{"num_hidden_layers": 15, "norm": "rmsnorm", "bias": "none", "batch_tokens": 16384}
Each number is 200 + 20 x the weight over its row's rms, rounded and kept within 0 to 999. Layers, rows and columns count from 0. The size before them is the row's rms in percent of the matrix's.

# down: layer 5 MLP down (transposed), 768x128, rms 0.0671, rows 685-711, columns 0-127
# up: layer 5 MLP up, 768x128, rms 0.0984, rows 686-712, columns 0-127
down685,107,157,233,231,234,181,203,208,176,184,196,165,203,177,231,183,183,190,194,222,194,206,175,185,208,217,179,191,217,175,186,176,204,183,208,200,201,160,186,206,228,198,222,146,232,195,194,218,183,199,204,187,198,184,210,213,194,188,201,176,202,198,176,226,209,178,185,190,187,224,196,165,166,160,187,213,195,231,195,217,217,185,205,173,185,203,212,212,222,231,200,221,177,194,209,219,212,160,223,184,185,213,242,176,212,190,220,233,183,202,200,168,190,189,211,228,175,205,217,182,223,229,179,192,160,202,189,206,216
up686,078,198,207,180,207,193,173,203,209,179,203,188,169,186,236,172,173,171,214,220,198,180,222,208,182,235,224,199,170,195,202,213,209,160,192,207,210,209,204,217,239,194,178,236,201,167,169,205,215,189,212,240,202,214,210,179,231,213,197,232,161,205,197,193,173,187,206,198,194,156,181,198,159,207,176,174,153,173,208,215,213,194,212,158,197,227,206,224,184,193,205,238,218,199,207,199,226,213,186,209,211,241,213,197,202,178,206,214,237,198,223,198,190,204,208,194,214,191,223,199,163,207,209,181,233,216,221,205,191
down686,100,213,219,160,181,179,221,200,246,167,211,200,161,176,242,168,186,200,223,217,185,144,213,204,185,219,220,184,208,194,188,209,180,148,208,208,199,184,203,219,209,186,192,214,207,172,179,224,231,168,190,225,175,190,200,182,221,218,205,234,187,205,179,200,154,198,219,221,173,188,198,208,205,220,165,210,200,172,195,220,209,193,211,181,202,210,182,229,194,190,187,216,176,212,207,211,218,231,185,224,218,206,193,181,175,173,177,190,205,213,195,160,219,179,210,205,189,195,215,188,160,215,197,192,213,207,211,220,191
up687,110,233,203,163,185,179,186,215,222,192,184,176,196,204,193,206,214,187,213,224,201,194,216,202,206,202,174,194,183,178,193,213,226,190,209,220,189,206,205,189,220,176,179,223,197,161,211,211,244,182,221,223,223,208,208,208,220,231,188,227,171,196,166,156,168,181,181,171,187,192,178,235,191,191,171,175,182,159,216,181,177,197,195,151,206,219,206,219,226,163,232,202,209,203,196,177,216,193,203,226,202,206,194,181,199,183,164,226,180,198,160,178,202,210,228,194,224,197,217,189,188,205,190,180,204,219,192,163,172
down687,108,202,187,193,180,174,226,227,206,223,171,188,184,189,191,222,184,201,188,206,206,177,222,178,210,213,169,183,191,163,188,181,215,203,200,223,204,197,192,227,199,181,201,197,185,166,175,220,196,220,201,206,151,195,208,224,166,190,189,197,195,213,172,180,210,217,202,187,178,175,171,187,163,145,202,226,167,148,182,194,187,227,207,224,194,181,194,192,199,179,186,224,193,228,216,232,196,200,201,239,188,191,215,206,174,217,189,215,188,167,180,236,215,198,219,203,189,236,230,185,165,221,193,216,209,204,206,166,188
up688,099,180,203,210,202,192,152,205,196,166,220,203,206,238,213,204,187,185,219,228,196,207,186,219,169,200,230,206,184,213,167,209,179,204,204,204,233,208,193,187,223,186,215,221,245,180,164,202,212,215,166,196,181,187,202,207,189,161,193,211,217,223,198,195,214,233,176,208,196,184,203,187,196,215,178,217,164,182,208,214,201,234,193,207,227,186,180,191,181,175,197,202,201,171,186,207,214,193,171,203,224,185,185,177,216,194,180,188,226,241,210,159,192,193,203,177,193,189,164,192,176,175,177,241,197,158,216,248,206
down688,093,209,202,195,216,172,202,182,212,221,170,181,184,185,175,164,213,165,214,177,228,211,202,185,212,207,208,220,213,182,180,221,200,230,217,207,198,175,199,211,205,186,224,195,238,223,205,173,206,236,201,210,200,218,220,201,186,208,195,178,188,198,206,190,226,236,229,186,195,262,233,217,222,213,165,183,205,170,199,192,210,173,221,198,204,215,209,205,196,205,179,221,201,209,161,216,209,240,225,211,203,193,191,157,205,200,231,169,225,209,193,195,235,177,138,198,176,200,199,193,201,205,214,193,199,164,187,204,214
up689,094,192,187,210,199,217,207,201,228,187,218,208,219,195,205,201,178,168,204,214,130,189,200,219,176,221,195,213,224,170,205,197,204,199,199,231,225,208,188,216,173,192,212,197,198,208,193,174,202,185,220,191,186,201,169,159,211,180,184,202,193,240,193,175,196,159,204,200,215,213,177,170,199,221,178,165,191,167,202,211,201,231,203,192,233,202,195,217,169,190,203,188,208,172,207,208,191,191,180,243,227,209,204,191,153,167,195,206,178,227,239,189,236,205,209,198,232,211,218,227,184,163,229,194,202,206,195,196,163
down689,092,185,226,203,207,198,217,190,179,245,174,181,172,182,194,210,246,207,203,202,203,227,208,181,213,204,179,178,232,221,170,215,224,220,204,205,218,232,214,180,168,208,199,201,201,202,214,203,189,213,216,207,204,164,179,196,189,223,189,189,213,194,200,218,203,230,186,186,173,221,165,199,212,176,221,208,184,204,179,159,215,163,178,211,200,169,229,188,198,181,195,226,179,187,190,195,186,211,211,236,184,169,169,170,225,208,214,199,261,150,197,231,209,218,219,186,204,195,210,231,209,220,214,209,203,226,223,201,205
up690,099,217,206,209,194,211,189,183,224,169,215,202,212,222,187,207,177,214,205,210,181,162,203,186,223,220,183,187,230,199,195,212,212,161,215,217,221,200,183,215,227,167,190,197,202,158,237,154,228,187,194,219,240,214,178,176,181,192,179,207,189,260,189,196,193,190,203,206,178,186,206,205,220,242,182,208,187,194,191,214,197,201,211,191,174,198,195,197,192,212,198,218,172,190,183,213,238,190,206,247,208,199,227,202,164,207,200,180,224,210,182,198,171,211,248,223,223,214,233,197,210,183,226,180,203,166,180,208,189
down690,100,199,181,196,210,220,209,264,171,210,215,165,195,204,194,228,186,205,176,179,235,180,222,223,160,194,214,214,168,203,198,228,244,212,203,190,174,196,215,216,175,202,181,203,182,193,190,236,180,183,242,203,188,203,197,234,206,201,206,192,204,201,200,228,201,192,196,194,228,231,211,202,175,220,245,169,200,197,202,236,205,173,189,224,225,194,177,172,216,210,248,194,215,214,188,210,210,204,176,185,186,214,166,179,225,202,213,220,187,228,163,228,210,176,206,224,200,186,222,202,216,194,208,201,212,203,186,198,183
up691,098,217,203,242,180,189,165,201,201,192,167,186,204,214,210,176,199,175,216,224,193,216,205,209,192,211,193,202,206,191,208,205,169,134,230,210,201,188,220,210,204,201,202,208,225,213,207,216,211,223,210,225,176,202,190,185,217,239,218,214,203,192,181,187,209,185,183,181,236,205,210,261,208,208,197,182,185,212,182,219,177,225,166,195,180,206,198,227,200,181,182,182,218,201,231,182,197,211,208,195,218,262,180,206,201,198,169,192,172,226,198,185,200,209,197,196,207,164,225,192,182,164,179,180,199,230,180,154,195
down691,094,223,217,226,198,177,208,172,199,193,197,194,212,173,161,164,208,176,212,214,216,180,197,200,230,184,225,213,243,205,200,185,191,194,185,162,225,146,201,182,202,181,201,208,199,220,208,204,211,183,225,182,190,208,175,226,203,227,214,197,230,206,205,218,205,201,200,195,212,190,191,197,191,203,178,202,223,192,180,196,170,198,217,186,206,212,257,196,227,162,198,181,198,225,194,208,233,193,204,205,186,220,205,199,205,197,230,183,222,200,176,162,237,179,218,186,214,170,217,222,179,223,213,257,191,203,215,185,251
up692,101,233,224,197,197,197,187,165,199,205,225,197,174,177,193,185,180,160,205,186,202,225,193,207,197,234,202,206,200,177,170,195,192,184,193,191,224,236,190,187,206,228,214,215,197,149,214,202,220,197,242,214,215,197,207,179,212,177,221,211,181,211,195,198,195,215,176,193,197,204,201,216,194,213,166,172,221,178,189,192,190,220,220,164,204,161,220,222,229,188,206,200,200,211,204,219,199,155,136,212,233,175,246,211,219,193,181,220,185,198,179,171,197,179,232,213,223,213,192,181,182,217,210,206,201,223,183,174,177
down692,102,208,208,219,206,203,192,185,188,217,200,200,187,213,185,180,217,239,179,197,191,196,198,208,211,196,191,225,202,227,203,236,210,196,193,226,204,228,232,239,212,234,222,191,210,194,213,188,185,231,221,232,201,169,191,200,184,214,180,181,202,255,168,137,195,164,170,193,212,181,177,214,226,166,182,217,185,205,205,181,193,157,172,215,191,181,198,199,211,213,207,204,198,203,223,199,207,222,213,223,179,192,201,215,212,215,200,202,193,184,205,252,197,176,212,198,152,186,149,209,180,197,210,175,217,209,192,216,211
up693,072,200,214,180,178,185,210,217,226,203,217,215,185,184,224,207,181,183,225,217,174,201,203,184,173,224,233,212,195,162,193,204,213,171,200,220,190,222,211,213,217,189,222,212,212,198,180,194,201,196,192,216,171,205,221,201,197,206,202,229,145,209,226,157,179,197,202,222,189,165,209,213,212,189,188,222,209,201,197,199,225,187,210,161,199,220,202,224,201,169,225,236,189,226,210,180,188,204,206,209,205,236,201,183,157,159,180,202,200,227,190,178,239,233,209,213,241,202,213,198,162,189,214,196,230,213,233,234,177
down693,101,217,212,166,164,189,198,195,238,185,201,196,166,181,226,189,187,185,233,216,182,152,196,197,185,252,226,200,204,183,186,207,188,160,207,219,197,193,220,203,200,186,175,200,203,189,186,194,225,191,205,216,162,192,225,184,194,220,199,234,196,213,187,183,159,193,191,232,206,182,191,212,208,191,170,202,194,189,197,198,213,195,227,182,195,213,176,220,209,170,212,218,197,220,226,201,209,202,198,233,221,219,211,189,168,162,167,184,204,225,186,161,201,204,211,208,207,182,214,206,139,207,208,174,236,172,216,224,200
up694,100,196,227,176,198,217,207,235,211,204,202,213,202,220,232,192,145,175,224,235,159,160,204,159,218,224,213,217,236,211,187,185,199,188,199,190,231,185,198,213,207,179,219,214,193,191,180,195,220,178,191,222,222,213,210,203,188,221,174,193,205,188,197,158,172,213,240,223,200,183,198,211,228,190,183,196,205,192,201,218,217,210,220,212,194,220,150,227,223,233,211,200,207,196,189,200,217,197,229,192,186,233,177,197,157,191,203,208,199,206,159,184,201,192,182,206,180,176,173,229,179,201,223,178,204,206,219,192,176
down694,103,202,208,195,230,161,199,197,202,162,178,220,172,175,207,223,182,212,213,218,209,151,169,208,169,218,208,174,199,222,189,228,171,189,207,224,172,248,225,195,153,206,212,192,175,194,201,190,197,181,215,222,201,203,212,219,171,218,172,184,192,216,225,220,200,205,205,233,223,183,210,187,225,168,205,185,202,197,193,214,181,211,209,206,182,230,198,183,222,194,212,234,181,204,228,185,209,212,234,211,199,226,179,206,199,226,168,186,203,176,184,222,202,198,194,181,192,188,183,225,162,241,211,183,214,195,237,185,213
up695,094,214,232,212,188,187,188,253,189,188,199,177,171,213,226,224,182,214,199,195,169,170,209,229,197,197,212,211,205,215,225,190,176,213,177,167,197,212,233,230,201,196,158,220,211,185,202,217,206,182,231,192,175,252,207,225,192,234,199,204,188,188,181,198,203,248,208,197,200,158,211,188,207,209,193,208,201,197,212,209,201,203,234,179,227,194,190,221,190,171,194,184,173,194,198,201,229,211,156,207,211,207,193,164,180,197,215,170,188,238,188,198,214,190,188,207,183,176,192,187,186,207,194,181,213,184,163,210,148
down695,092,210,187,221,225,195,188,187,174,219,182,234,205,221,219,185,192,211,186,195,223,182,220,235,195,186,177,254,223,192,167,178,183,230,187,189,194,219,212,208,227,190,201,186,208,176,158,197,160,212,202,181,218,181,200,189,186,231,191,202,196,230,211,223,218,225,199,213,155,211,172,194,193,170,216,198,243,227,176,185,206,202,213,209,199,211,185,192,189,197,151,243,204,202,183,219,184,219,202,206,205,207,234,185,190,239,184,198,222,201,213,236,194,182,208,209,211,208,215,175,241,223,220,202,179,222,179,194,202
up696,093,193,200,202,223,193,178,204,176,165,172,148,224,207,238,186,220,194,201,235,162,204,201,190,169,206,179,199,194,230,204,176,204,187,220,208,200,191,209,192,231,192,194,183,216,191,186,205,220,190,165,231,163,210,177,190,186,169,210,211,173,222,187,219,184,192,186,208,170,188,231,224,205,188,192,168,168,163,192,224,214,209,197,196,209,205,214,196,206,207,173,194,198,200,251,190,227,200,209,244,187,205,193,192,184,184,205,203,168,250,169,180,202,155,208,210,226,202,192,210,187,204,191,182,197,164,213,193,181
down696,086,219,206,219,201,222,170,191,182,217,204,207,195,177,178,175,205,205,199,199,235,197,199,187,216,189,211,212,154,188,201,187,220,187,145,184,222,187,167,190,130,188,213,216,191,185,196,208,190,222,227,229,203,184,190,203,172,200,220,219,213,189,220,194,179,195,216,225,200,185,209,221,203,217,192,214,208,205,232,184,186,200,228,204,193,223,215,194,232,186,180,224,226,222,182,217,266,211,218,182,176,175,194,201,226,241,211,179,181,164,179,169,217,215,180,174,213,189,207,191,200,205,211,238,208,201,204,202,195
up697,080,210,220,173,166,213,226,255,266,171,215,179,165,185,217,191,174,193,210,207,187,175,191,226,157,223,212,221,179,199,184,222,171,181,196,223,194,221,218,208,209,208,205,194,213,184,196,213,206,188,193,230,194,218,188,201,195,220,185,223,177,205,190,192,150,201,193,237,226,196,175,218,204,233,181,225,213,183,205,178,190,198,186,151,215,198,206,219,187,185,193,213,203,204,189,218,201,183,196,210,209,216,190,179,179,174,172,182,179,207,176,187,197,198,215,176,235,167,228,190,180,203,176,218,208,218,193,190,205
down697,099,229,233,165,176,187,196,199,245,181,205,202,167,167,217,187,184,179,201,210,194,123,170,204,212,201,193,219,198,197,172,191,175,176,232,212,205,191,210,215,187,213,196,211,211,181,205,210,235,192,201,192,205,192,216,178,203,237,207,222,185,218,166,181,163,223,182,229,227,210,192,203,198,234,190,245,217,178,186,209,202,197,201,164,210,197,207,233,191,179,188,237,201,208,187,198,208,187,201,203,175,220,198,167,200,168,180,204,199,215,184,183,189,207,199,216,216,168,232,193,157,182,201,199,192,188,207,188,205
up698,099,194,221,189,193,190,231,196,240,184,215,223,213,216,166,170,193,195,195,200,198,186,228,225,208,220,209,172,219,182,198,204,202,155,234,191,202,210,196,236,222,201,166,204,218,203,193,194,220,190,229,196,209,218,185,190,214,224,186,194,211,218,205,194,190,184,183,233,216,178,185,254,209,239,202,171,198,188,203,190,219,214,214,208,199,175,201,209,168,207,228,173,203,210,202,240,222,159,236,191,212,201,235,208,164,199,193,176,212,196,203,162,181,178,184,179,239,198,195,174,221,201,250,202,206,181,182,202,197
down698,098,192,182,188,205,198,203,203,178,182,141,192,220,171,224,207,194,195,184,173,187,136,189,193,187,193,216,176,178,186,186,187,209,202,189,185,220,190,167,215,199,169,215,181,186,191,205,194,197,193,212,195,178,170,238,222,188,197,231,208,173,232,195,212,189,228,225,203,205,205,209,195,186,229,209,189,197,164,189,209,213,193,177,224,204,195,250,153,205,218,229,192,180,217,201,175,219,182,195,211,188,204,174,189,207,197,184,214,219,209,145,171,204,195,189,229,224,217,224,213,199,231,176,221,168,210,202,204,223
up699,108,212,229,184,183,150,228,215,213,205,242,221,179,226,169,190,200,203,230,194,193,186,205,181,219,206,216,220,205,191,213,213,217,178,201,183,221,184,192,232,213,203,219,196,213,205,212,166,208,205,207,225,214,194,172,239,187,218,198,230,202,206,201,210,189,179,201,207,172,190,219,170,214,208,162,182,185,181,220,218,227,204,236,199,240,223,217,202,209,204,187,219,236,198,203,194,179,228,205,215,222,166,243,188,199,209,188,232,243,173,191,222,188,175,201,152,180,194,174,221,199,196,219,206,210,224,194,174,214
down699,115,208,227,207,184,226,239,193,210,226,193,201,232,202,224,196,221,246,209,222,229,194,166,184,230,193,205,192,211,171,201,217,209,155,217,196,185,209,177,245,200,234,180,189,196,180,204,193,177,183,188,186,179,188,186,182,176,229,213,193,220,191,190,198,196,214,202,221,174,203,187,212,190,202,218,190,230,224,197,227,184,204,159,193,178,195,199,216,213,185,213,192,172,213,222,194,161,151,203,195,216,231,227,216,194,166,231,219,199,194,222,182,220,195,236,167,210,174,194,220,179,199,219,171,216,202,191,189,169
up700,101,190,218,243,184,188,211,177,193,158,202,210,211,200,191,190,219,206,217,223,227,238,173,228,148,212,227,191,196,218,204,214,213,196,219,248,190,214,176,197,172,205,163,217,209,220,200,218,215,186,193,216,165,223,166,171,213,181,211,181,186,213,207,203,170,173,200,216,205,151,188,226,169,195,199,193,189,178,164,205,212,175,207,210,216,186,224,216,190,221,208,191,207,202,258,203,211,189,203,199,204,203,186,189,209,202,184,204,179,196,202,189,175,188,243,196,199,225,220,201,153,181,212,203,224,206,202,207,176
down700,102,207,202,202,208,202,238,208,216,198,239,213,200,197,173,219,194,175,199,166,170,196,226,190,176,183,236,171,179,191,179,218,185,195,169,203,197,216,233,227,200,169,187,221,186,176,221,201,218,188,200,185,209,205,206,181,165,221,196,180,175,196,220,189,200,196,190,182,226,217,196,222,215,213,186,175,169,217,239,203,182,206,215,208,231,194,222,175,247,204,160,213,199,195,244,200,201,218,208,202,221,215,208,174,219,210,224,200,149,205,201,182,224,210,230,190,163,181,212,184,222,191,181,221,230,223,165,213,202
up701,091,199,204,178,192,224,197,216,206,166,189,223,194,207,221,175,151,246,202,236,189,178,208,219,192,207,188,230,217,208,183,225,206,210,195,191,199,190,184,200,195,205,190,214,192,197,200,199,237,208,215,188,214,178,207,212,201,202,182,220,189,233,172,175,196,184,236,194,155,221,165,208,189,208,206,191,193,206,244,197,209,198,157,196,221,255,202,191,196,245,177,205,210,189,204,178,188,185,182,206,197,247,209,196,184,243,175,189,176,163,170,206,202,217,187,174,212,211,197,202,205,205,180,214,172,200,225,197,160
down701,098,156,239,183,174,196,200,196,200,193,223,164,221,175,176,209,202,199,152,170,204,195,180,213,193,193,215,174,188,173,199,193,218,202,182,196,178,214,217,184,207,219,252,189,213,238,209,173,238,216,206,205,177,220,177,217,195,182,180,168,167,213,194,210,236,209,187,197,199,180,220,198,220,184,186,179,170,216,184,244,218,190,245,185,187,178,180,227,193,199,230,215,183,192,183,234,167,180,172,181,209,191,219,185,182,206,185,214,207,225,208,212,207,186,194,198,214,232,210,206,196,182,230,188,212,211,187,189,186
up702,101,233,203,204,183,198,208,206,203,169,195,201,218,212,208,198,226,170,201,203,172,216,221,169,205,215,275,194,199,197,186,207,200,180,213,232,178,198,208,196,211,177,228,218,197,177,200,221,205,188,197,202,172,212,194,190,195,251,194,220,176,215,205,196,168,216,213,217,226,189,204,175,183,204,218,194,195,192,178,208,201,212,224,161,168,200,181,195,187,223,192,217,172,207,209,193,182,185,224,207,171,237,198,170,205,221,191,248,205,227,216,159,220,196,226,201,195,165,219,184,167,191,198,177,209,182,207,152,182
down702,094,145,200,190,186,174,204,237,196,187,211,204,188,203,200,197,200,203,160,203,178,238,196,188,217,212,195,232,198,233,172,208,203,215,196,205,196,237,237,193,174,192,223,214,198,175,214,223,187,217,209,217,175,219,174,209,247,201,220,200,202,232,182,183,191,216,199,191,195,239,183,187,180,198,206,183,181,157,192,195,194,198,180,166,176,189,214,187,209,177,205,205,199,189,199,231,197,180,216,221,183,218,146,212,228,242,150,195,234,203,227,187,206,209,226,192,209,236,221,207,206,180,196,204,208,191,195,209,222
up703,101,164,199,200,175,218,219,200,237,213,221,195,190,225,222,199,138,198,244,192,147,207,220,169,174,226,168,204,219,213,205,210,186,180,212,207,219,211,196,237,198,195,175,206,222,209,193,204,225,201,202,193,221,235,211,214,184,250,200,187,194,200,208,191,189,179,182,184,209,186,190,200,209,205,179,190,177,146,190,207,218,224,231,186,196,211,196,225,208,190,188,209,238,213,211,198,208,185,208,197,188,217,224,182,188,153,195,208,194,225,207,188,182,207,231,185,183,172,174,193,183,218,204,195,193,211,156,188,182
down703,096,198,189,210,210,228,187,190,201,182,213,169,216,251,223,215,200,202,215,218,203,155,175,192,207,202,222,208,181,203,208,205,165,168,215,198,162,187,199,223,162,232,187,218,248,164,191,214,222,172,216,190,218,225,227,227,181,184,195,220,220,198,208,209,167,186,224,202,202,173,197,214,161,207,191,235,194,191,225,188,203,213,188,199,188,210,229,249,211,229,181,197,222,203,192,187,189,183,224,219,190,175,225,201,189,160,161,187,201,162,190,185,204,222,217,183,191,226,210,221,187,208,203,194,190,191,181,201,192
up704,110,205,195,205,188,159,192,213,250,217,232,205,190,210,251,215,175,212,215,203,197,189,212,212,223,232,208,231,209,199,220,191,179,213,213,223,197,248,191,231,200,204,210,219,227,217,199,178,235,180,202,207,203,198,187,223,225,197,179,193,178,202,161,176,188,194,242,224,166,216,191,196,217,225,163,197,206,187,208,196,200,197,229,180,223,205,197,229,214,190,202,202,212,197,217,211,191,193,195,201,172,230,202,206,175,217,194,183,184,215,170,202,224,208,190,175,195,171,186,142,198,205,168,226,224,219,191,181,162
down704,121,212,174,198,225,194,194,186,214,230,197,172,199,197,171,219,190,215,164,204,211,220,194,191,227,223,204,241,195,207,218,196,207,254,222,190,163,198,187,201,181,217,196,190,202,200,184,176,230,165,191,181,201,169,242,195,168,177,170,185,214,197,198,210,191,219,179,215,223,207,195,219,231,190,160,211,166,211,178,211,215,180,199,202,209,177,229,173,197,198,208,144,186,210,196,212,196,195,204,178,163,241,176,215,199,230,207,205,206,216,197,216,188,217,226,158,194,196,207,215,184,206,194,214,239,232,217,193,195
up705,099,180,212,209,185,163,183,203,224,196,213,176,206,164,244,193,193,206,189,180,184,206,213,219,213,240,169,214,194,193,228,225,186,205,209,193,176,203,180,208,214,180,203,190,190,177,158,237,207,217,195,211,165,244,165,204,251,194,172,196,173,226,221,212,182,193,182,206,234,169,205,222,162,239,206,184,177,198,187,196,178,217,204,200,248,188,216,217,229,233,192,227,215,166,227,215,200,218,178,209,188,224,170,206,195,204,189,198,171,214,210,173,214,179,192,205,201,196,186,193,202,204,213,205,210,190,204,199,204
down705,091,203,227,211,211,181,233,226,222,214,195,166,198,181,206,180,171,177,177,192,173,203,242,178,181,215,188,218,181,198,219,187,171,204,205,218,193,199,205,169,168,198,215,178,193,173,206,236,198,193,225,195,213,226,214,199,187,183,185,227,210,221,210,189,188,194,193,215,232,183,190,194,182,220,195,165,197,189,191,186,215,225,248,190,226,245,186,246,242,179,209,187,194,226,192,197,214,227,207,223,229,209,206,210,184,197,219,202,170,215,173,189,190,193,193,227,192,180,182,184,225,245,212,220,244,185,203,186,194
up706,115,203,193,185,184,200,202,195,224,221,254,204,178,207,188,191,163,203,248,184,200,170,252,173,203,229,185,201,176,219,182,187,181,204,186,223,228,210,183,201,214,187,184,209,227,196,186,218,227,211,193,189,207,210,184,200,237,201,191,187,157,193,185,158,169,209,204,237,200,203,229,192,198,233,171,200,185,197,222,202,232,172,200,183,220,164,180,215,191,169,194,192,224,213,226,184,208,206,196,203,223,174,206,203,201,188,176,218,178,195,206,195,177,224,194,185,211,164,190,212,207,215,183,162,228,188,194,199,158
down706,127,200,201,140,189,204,220,197,217,208,215,183,201,233,200,191,210,197,223,184,235,189,202,166,198,217,187,198,200,190,220,215,229,194,134,221,182,241,177,189,232,188,200,224,222,211,193,178,215,192,194,224,211,221,177,197,226,210,209,209,197,214,204,185,179,192,197,202,196,191,208,214,193,165,209,172,199,206,204,221,222,205,221,190,234,222,188,230,201,199,214,188,211,208,215,178,200,183,191,214,167,195,183,166,203,201,195,186,139,208,237,190,170,222,160,179,229,178,197,207,211,194,161,164,226,201,205,211,188
up707,100,221,232,219,188,176,211,207,210,190,205,181,192,180,211,206,177,194,209,207,199,195,203,220,171,200,212,205,206,181,199,200,195,178,244,173,200,167,199,235,225,212,198,208,215,177,171,239,177,199,228,221,179,242,232,179,217,212,187,247,212,227,202,208,209,180,191,212,216,164,234,187,186,207,169,188,197,176,230,247,218,238,205,174,227,209,159,209,197,201,208,177,223,190,236,182,212,207,214,199,222,205,171,191,215,204,185,174,187,217,207,182,182,170,190,217,240,198,205,202,217,208,201,222,215,211,206,205,161
down707,106,195,210,205,216,183,201,218,172,196,167,219,190,177,191,226,172,205,192,215,205,193,228,197,184,204,228,200,188,190,180,162,191,225,217,208,218,166,220,204,193,194,168,190,214,201,173,207,197,163,225,228,189,187,206,224,234,232,221,213,192,205,188,215,242,182,208,184,160,203,207,133,215,214,192,211,241,202,219,207,198,211,207,178,222,191,214,219,194,196,189,192,226,189,241,226,196,194,176,191,175,200,192,202,198,203,188,185,196,199,159,210,189,184,227,211,226,201,214,206,261,208,174,198,243,185,182,194,210
up708,102,215,194,212,174,200,212,192,204,214,215,202,180,184,217,188,154,195,206,191,219,193,170,190,210,208,182,200,169,199,198,218,164,201,231,221,213,262,231,197,165,224,195,191,191,192,189,176,225,222,196,183,178,211,183,196,171,199,198,195,175,222,201,192,186,219,181,210,208,160,195,186,200,185,184,214,216,194,207,227,184,227,181,161,183,172,203,227,217,166,187,191,239,214,214,182,211,194,182,202,200,155,208,209,174,171,184,180,202,207,223,185,220,191,182,252,196,183,222,210,193,207,183,216,213,207,227,246,165
down708,092,222,211,177,231,191,192,213,201,217,173,223,180,189,211,220,187,234,188,222,195,201,165,222,158,198,228,198,181,229,174,174,183,253,174,200,195,177,211,195,208,212,203,184,238,228,166,207,172,184,190,225,198,197,239,212,208,211,219,215,184,198,182,183,182,181,173,181,200,207,177,192,196,222,223,205,187,209,187,213,194,186,211,203,237,216,205,249,195,200,170,196,204,211,206,221,190,198,200,163,169,207,207,214,212,208,201,221,207,213,198,197,173,214,219,222,195,197,212,232,209,142,203,188,212,171,196,170,241
up709,092,198,200,189,187,193,198,210,189,208,164,190,213,222,198,216,195,188,176,228,195,178,178,217,163,210,186,182,214,212,191,199,192,180,196,215,177,230,204,183,216,204,148,186,207,176,179,193,210,204,203,192,157,198,196,200,187,174,223,203,198,262,203,220,177,209,206,225,211,194,206,209,213,173,180,172,217,178,201,227,201,181,188,200,222,219,224,201,201,219,207,193,250,195,211,182,223,185,170,223,185,193,167,201,152,171,200,182,179,212,209,179,201,118,201,199,178,215,234,214,189,179,187,196,205,199,219,186,193
down709,088,196,226,233,211,180,162,199,196,204,245,205,163,203,169,204,202,222,213,198,192,203,191,216,219,197,205,186,195,231,169,178,207,184,210,225,199,168,186,195,205,188,187,183,226,175,224,244,197,191,179,232,211,192,198,223,159,224,180,197,213,146,187,169,191,183,199,173,203,169,191,214,210,210,198,247,160,242,180,186,230,200,199,192,189,204,177,203,225,203,215,206,217,205,225,203,209,192,172,172,217,184,217,225,193,171,203,192,209,200,199,219,217,237,192,196,194,202,199,213,225,209,209,193,245,213,203,234,188
up710,105,184,220,199,195,178,232,211,224,198,204,209,187,206,197,183,168,189,248,228,176,143,208,172,202,209,191,220,230,172,182,188,162,176,229,202,194,198,206,187,223,174,200,184,215,175,211,232,195,168,251,205,212,221,200,199,220,204,195,226,163,192,182,169,181,168,233,223,204,207,188,210,214,155,165,180,184,200,213,220,230,220,187,191,199,192,192,219,215,176,180,231,208,216,209,209,214,186,187,215,201,202,205,197,189,200,209,210,163,219,179,200,215,217,181,221,238,177,196,192,197,224,189,201,226,180,193,215,210
down710,120,203,187,188,205,188,180,206,215,184,190,194,191,215,194,172,164,208,188,221,152,144,209,181,199,219,186,229,221,128,184,183,168,176,218,197,185,162,213,228,178,196,187,167,218,166,230,242,199,213,206,210,206,209,214,191,165,219,197,213,200,220,172,185,214,207,206,195,195,192,159,190,214,219,173,187,202,222,204,196,200,200,207,173,176,188,228,202,194,195,211,200,206,220,176,229,228,180,192,186,207,225,199,209,186,195,162,227,222,220,166,196,191,212,214,215,223,214,183,178,208,210,206,189,205,205,198,227,215
up711,105,235,210,197,208,176,199,196,242,205,209,219,203,200,219,213,182,215,209,228,189,229,219,174,180,197,198,220,181,193,190,190,167,184,224,205,214,214,224,221,177,225,176,197,232,197,210,194,185,192,195,229,219,166,212,229,187,198,181,210,206,186,167,215,211,220,194,221,229,179,209,193,214,226,159,187,182,143,195,211,231,231,228,189,198,214,222,208,229,183,201,176,195,230,206,181,240,204,176,210,188,192,221,195,157,184,203,242,193,227,195,185,210,205,232,191,226,193,203,203,177,221,192,194,199,181,243,223,217
down711,106,214,180,212,185,204,209,200,209,208,186,225,200,189,191,200,227,190,149,223,231,208,199,209,182,224,154,242,219,212,184,159,167,175,195,206,203,211,176,175,186,177,163,199,178,255,203,173,190,197,168,188,183,189,175,171,196,221,193,186,213,214,200,231,205,190,178,195,207,199,178,201,168,200,196,200,165,190,185,199,191,220,218,230,217,219,184,224,187,168,210,223,190,214,160,178,197,197,200,217,206,187,203,200,182,186,180,226,222,184,188,232,188,199,171,183,174,180,190,204,169,206,181,250,206,197,186,178,199
up712,096,230,192,220,184,196,199,167,230,188,223,214,183,165,193,199,214,205,225,221,197,177,210,189,192,203,206,218,187,173,234,241,198,225,239,208,221,193,199,222,206,215,180,193,219,201,190,211,197,204,226,249,186,199,184,205,202,194,184,215,188,214,186,179,172,196,193,206,205,157,176,199,219,192,180,210,227,203,189,234,222,188,181,204,258,233,201,223,199,211,202,221,217,197,210,190,226,205,189,190,217,200,174,195,176,208,195,226,259,154,193,217,199,190,164,201,206,184,187,163,195,202,224,220,168,195,190,218,229